{
  "vocab_size": 4096,
  "norm_eps": 1e-06,
  "init_std_o": 0.0,
  "lr": 0.00325,
  "beta1": 0.9,
  "lr_head": 0.00642,
  "seq_len": 1024,
  "doc_mask": false
}
Each number is 128 + 24 x the weight over its row's rms, rounded and kept within 0 to 255. Layers, rows and columns count from 0. Numbers have three digits each. The size before them is the row's rms in percent of the matrix's.

# down: layer 7 MLP down (transposed), 384x96, rms 0.127, rows 340-383, columns 0-47
# up: layer 7 MLP up, 384x96, rms 0.159, rows 341-383, columns 0-47
down340 084:139118143119148161187082137105156098118122116159165135149109150110154106070095154109131157107166115100131129126137173108118122124128149123143160
up341 079:094132157139075100135114100051091124097140163095118162140130124151130107138140124150152136124130101135099123118143135155143173163121091067135143
down341 073:151155121120178160126154142186149110140080131127122118123125108127136132095105147125112072119104141132153103127122123104136081105133161173140121
up342 133:089126159155114174116111145128126089164133095142123175121141130121151097145125115166110114149111079158149139102133137125123169172082123115159094
down342 118:126095113163107123180111125130128121164153130121130155098136079087135113165116121159126135142113078142102110113153127121124167108104103124132138
up343 081:130143098139164166137159137136093145074096107154115155133140120114127131087118096150125137132111116147122124118144102128107104169104143075163124
down343 074:094114123078137134183096122127102147162175134108144158105136113099153151126138138104150171105147171140115103114135146106118093100135105137114160
up344 096:153142170117115153130174133101146129138125125132124154123114131139121106122148124135116124128102161151185131068130142157108142115112137071133137
down344 088:101187094139172137142126134151125162128106126105181146187098110119096131149101130118120153133163099105139108134109123090143101121120119125111133
up345 114:094152139127147150126138135154139139103116133113116149144115171123140119113104139121148108102099104179144132171121117104133101149153132139164079
down345 136:126095142115132130145136102140131125146067129122127161109133090159169108132134172105126094104104139087113201148140112111120127089120179125147140
up346 113:113123179123162119109145080088128116118107127127119149102144128143138151143162132119105136153115104165147172142144147110154120138143162170112129
down346 110:150132140083109111090141150136153103099105159122145108119158106164132139132126159121091088122120080157126143110112133096126111159169155111103132
up347 094:131142101142157131130126140128097152111122094139111132170038113180121147120112093147122137119133103129105134114135109165138117155128130113145125
down347 087:157152136156153127151144093158155119164102181154150153125118095129106106092110142079110159098151149125102112122129141094103144088111113122137141
up348 103:112151163126135166108132122129091147106090172136111161162110151123122124102152140116137107141128136180158138142144170138087151117080153171139151
down348 098:170127130082113090128147141132106114106076124119133105185130119159104167127124143133118133122143097136099097143112160133139129160138182115112164
up349 082:121176113146140118129147157097153175120145134132154132131133136104163104135120171157175116136096129125128128146107112131144125137111105168098148
down349 076:147099125142141121181207084108128103148145107163158124094158141127095136155097157116142128143117122085133069118089119173136144121155115126130141
up350 097:135157151182129138085152183132146172147109134113123136126135092138122130097166104112148138117161133167133153131139099137093106098130161181114106
down350 085:126141105126109152111104131125054159106126128157147112107112144116128155154126112136153115194121135109118087114129169112162124138087098113111117
up351 125:129150127144144119135160129110105133148129120162106129112140138123167138103114133183137116159103158128105193089151161166135127150123147112138105
down351 145:157101141114108104085104096111154134118127122147120109135114135169128104149115135138134119106138143121143062149104133122135139163135075113160139
up352 078:116122132177141153131116200099124135128145132141155133120135095101144142089123096153114137118129117148110130120120119114105129146117138158163111
down352 075:129116096083132094223136102120160107130140148127153144118122094139133122115154173136124136159156128140141110124089128106178152086106149110130120
up353 118:156119182161125175113138122155114120086103098137132158152148130124101141113098135144099114157133114133160143101168085175091178128101129160095145
down353 121:142166120120113147148146100154136138115111124116119180085153105119126158121072132122094135107143123118146162122145131112149157142089140098105146
up354 107:129120120117120148074131141136118088130107128148137166132138133125141077156124125108148120141128113186125145122134183148159134114090134186159111
down354 111:100133146143142152080115098089161128152121124119107118083146127101148147134116157146148168185170134115155154120129150095122121105138160164142163
up355 126:104127151125138140109169132058117107145104114142109204128114111158164120121144149149114096116129158121150147154122128119109155127103136128148121
down355 165:128098164130147094102122132107127127130099113142114154138160143106110055137158093139119126134118150135096142106109114153159131148132114132084110
up356 112:138098180188153159112167142080113106097100103122117133105154115139145113114139117163134110141110136149143142168120105156159144132151142126123130
down356 118:141147156141138128121155105084099122093173067067139096139148137112125104139088155096144106174157137167112120155123131140172110118107139093163145
up357 106:147154182122150171117122139109140141141130150137110119096151144134119152099102157104093115150135159156110146122182115156129151126100102157131112
down357 088:115131141141105121148107113118116115117138099125110135094160115154108151128132131125135116119145107120129122147135104124190191128074161123145169
up358 090:136135139112148152116095161127134082098123125163103156139126103137153159104121179131111150147163134110106103107130181143116137098116160151085112
down358 080:108139090103136147118112141151128156191105115117128071095114140105166135174153097145103156145115136100110123173116142066147129125139141127157169
up359 102:117170159155132172117123130128079171126141132169119100086108137168147111152137071131103108134132153155127128113147172104094106121126182137088124
down359 095:169087164091106154132119189151128128117156113142136129147107145178138109131096123112087132160122143123117146129126146139114118144133125101088082
up360 112:114141146125133144139142106071105130170102089111100154162079152153139149094121104112093114147122091120126174149129129112137153177120137109150118
down360 110:151085133149111122059125114162144090110115152131160110113165160099147159137107150152116111096134129139093116129122178142107130146132108174118131
up361 081:138139153138154087109108156081112160132118122112110125144135143110133113110160144092132142147096129178112119110091150140137203149126123168122152
down361 075:148108127115144139216166073152162079164130125136120118159129107123157134110144135107123165109139119128122131172102130113121091156139130122135109
up362 094:169118146157160176115138177159122143162088138114133123110123107138091095106115131117128160120149130117129114074152120163109121115126134123123139
down362 091:096145117097116107156094115099180108104125131148109139124114076101132160087087133153118169139135151123138137126140119100140146108135148126103140
up363 116:134168191136136136104185124113119145121125127164142146091125126105134148140101109164142112117174126131133123153146124121090067144104152132118143
down363 111:107135094090155151116130096151135127129137104142166146088141113178122179130136084145069119179093128111127131128158140143141128137120154154124127
up364 097:131148161198178117108135082160121147128134095114137121104127154124128149127091155119110135128147156168125110107143133144138130115102151115111103
down364 078:129145134072132167142110118142138094148103114142153135154091148109133143135136124132137125134216131122108120123082116132130109120130136119149153
up365 081:114180181144118144143176117116127133170141139163119177131092140149153089110100125120071147158111139134108133119142141156123126131114138109151087
down365 086:122112078150117129106162123138133108122121185148121125111140182100110122162102129151157162127157170112160126126120130135098128091152150117092150
up366 099:085149138136214108113082132133115121172123124155116148097098103136167157124140133142141127128110116139144128126159173164118112117110113112131094
down366 088:147101158128160141151103125096097125131090103137145118110135175125098127114153118093083111156163147099127164142088121100133085102167102100074115
up367 100:075123170122127106107127128103137128135114143174111153144142116106170129147131092198146126156119114129123189126160145144116131138125140131151066
down367 100:095125109118110119165148123123125133153149089132100117122125118154137164102132136095103171148122130124146064111150139175140096147166107123083115
up368 114:141132114135176110127129099170139114079112094156118125116124163125129119119067118174151111181119068187140136166132175156139106123107139146131089
down368 104:094141147141131106113136142151141110117131097133146135144179175142155158096085146132113095117121136132085104124107152147113146123140144117104132
up369 115:085163125153187125113118131129101130148116091111103143117112155117116148118104123126113145175103140123153156115169142175118144147089123110113109
down369 113:105128139132122133206105159113130157148121161096159116104153099111116136147124184093129118111118119123143117147165110156117145087140121145135126
up370 104:134140124101161137133109120128148118140097130124113157129139139139145108118094162126111092125142075148098139127177155128096114128096181121080114
down370 089:114074118136156154127101123139131104082113121156111136082110151125125127098074157114134187152146122141113161124131123142120147120158118127151134
up371 104:121111139156128161123108122164116145110136112163154127148072134130185174105070137134111118102090134110147176118132155155094122148147152174115061
down371 082:117139164100171093124129139126135156114151127158102162145146111125170154165096106154114139107177098098165131111132107143119111096133117173087116
up372 089:120163153191127133097137172117111084150133122096132179119144096135147112136150112116091093131138106201128139111139116140131142129131103136154160
down372 093:095125149151086158202090130152102134189133118103131129111138096116101129120113151121115143135095093137179097116141107162126102096126140107154172
up373 090:097135157092142139084124086095140152167086142153090130118110151117173123122152097116157141092120122146154162123117126108148119126121126152164075
down373 098:131144141133070158099113125100160162062097132138140141144169162091120139121106143058132134078104125128091120153154110125139111101162141134140116
up374 096:106098125101132153070098098136107112131103118108120172132126102126122110097138121151137118106110143170122131132144180169100139137093189130131099
down374 098:117132089153100134126125108126134151117117134147164123081138171115082120127154121126110119098117144128148120116093133118120123098148166125181143
up375 105:110158150149153166109127085146136133132093049121092132188112140147119111134133163141137129167123128111108108114158126117142167115116113165162136
down375 099:131170143101136119145130095098102118135136090069119131132171124129129142126110126143143133088135127098153141103129158132158167139101115164175149
up376 101:135161122130178133124119080077101149069159120103082148124118131135143108126125116124175124139141069143131187148105163142133119136108135098130136
down376 096:157131106149079155129145140163081128088068119112112148113136115096101119095119135121136102154159146121162158115115086180096121148137149135132100
up377 096:097146143145144160126149139121103135126129113114129143118108101161129115115110112155140141140141114115117167139119117101144126201122119063128134
down377 086:129114120115154126207106133134095131125163140134154160147162129097134145084131103127146177134137142127164100123119136161100142139079098173118109
up378 113:129161125130149151093139157133166148147124150159169109083139100117144152094156138130101132125114144161149164120167153135106163115091159162102142
down378 113:102129141143100156063157151097132114127137106145148114187128159126141092111131130154137151170152145121131158173095133060121083133144143131110078
up379 086:133132111172157099126122158147131150143129137120132170118116118111148110148122175114099123186113119168113126126144119135186127106107137156156113
down379 084:204155145114121123164104137159180132123175136128124118123132067097114108155112117121112165093152111111102131131156123146151127086136117079114141
up380 103:155128146114121187119192107156084111152093082130145147080093137176126091129118142125118082161108172155104119130151180176143104108125165135122120
down380 099:100138186139170142141111158134128137108149123112180110163160106151097069129132114117143112117162117141124120121177103168123169133091152122128123
up381 101:096156140116159123120128149146133171101123142135124174102128148128115108105169115143142096105127115125157151157123149105068135145107188128124134
down381 105:136154154125111189135145130121149107125135096093133110149127159129135121104169165145139152112139120148134126171113103088116138106139109128162118
up382 108:100152122155115154108146117197121123121112074128109152148139102121117124135086119156085102166128165116150150128131139134156127135082136153129145
down382 104:169122131154146136170125182151124147125150193129115124153127064095101120122119150110171145097153129093153124161174074123101107136119124109109136
up383 114:136161167126130114108164097138128113085123148089120112127119111152134143115113089187125107105131139153128137131129137164112170119095165139115118
down383 104:131097120117142126111136121116084095136144138116136082170156163153144144128124089127152137105108144119141112088124163156134165179113131126125146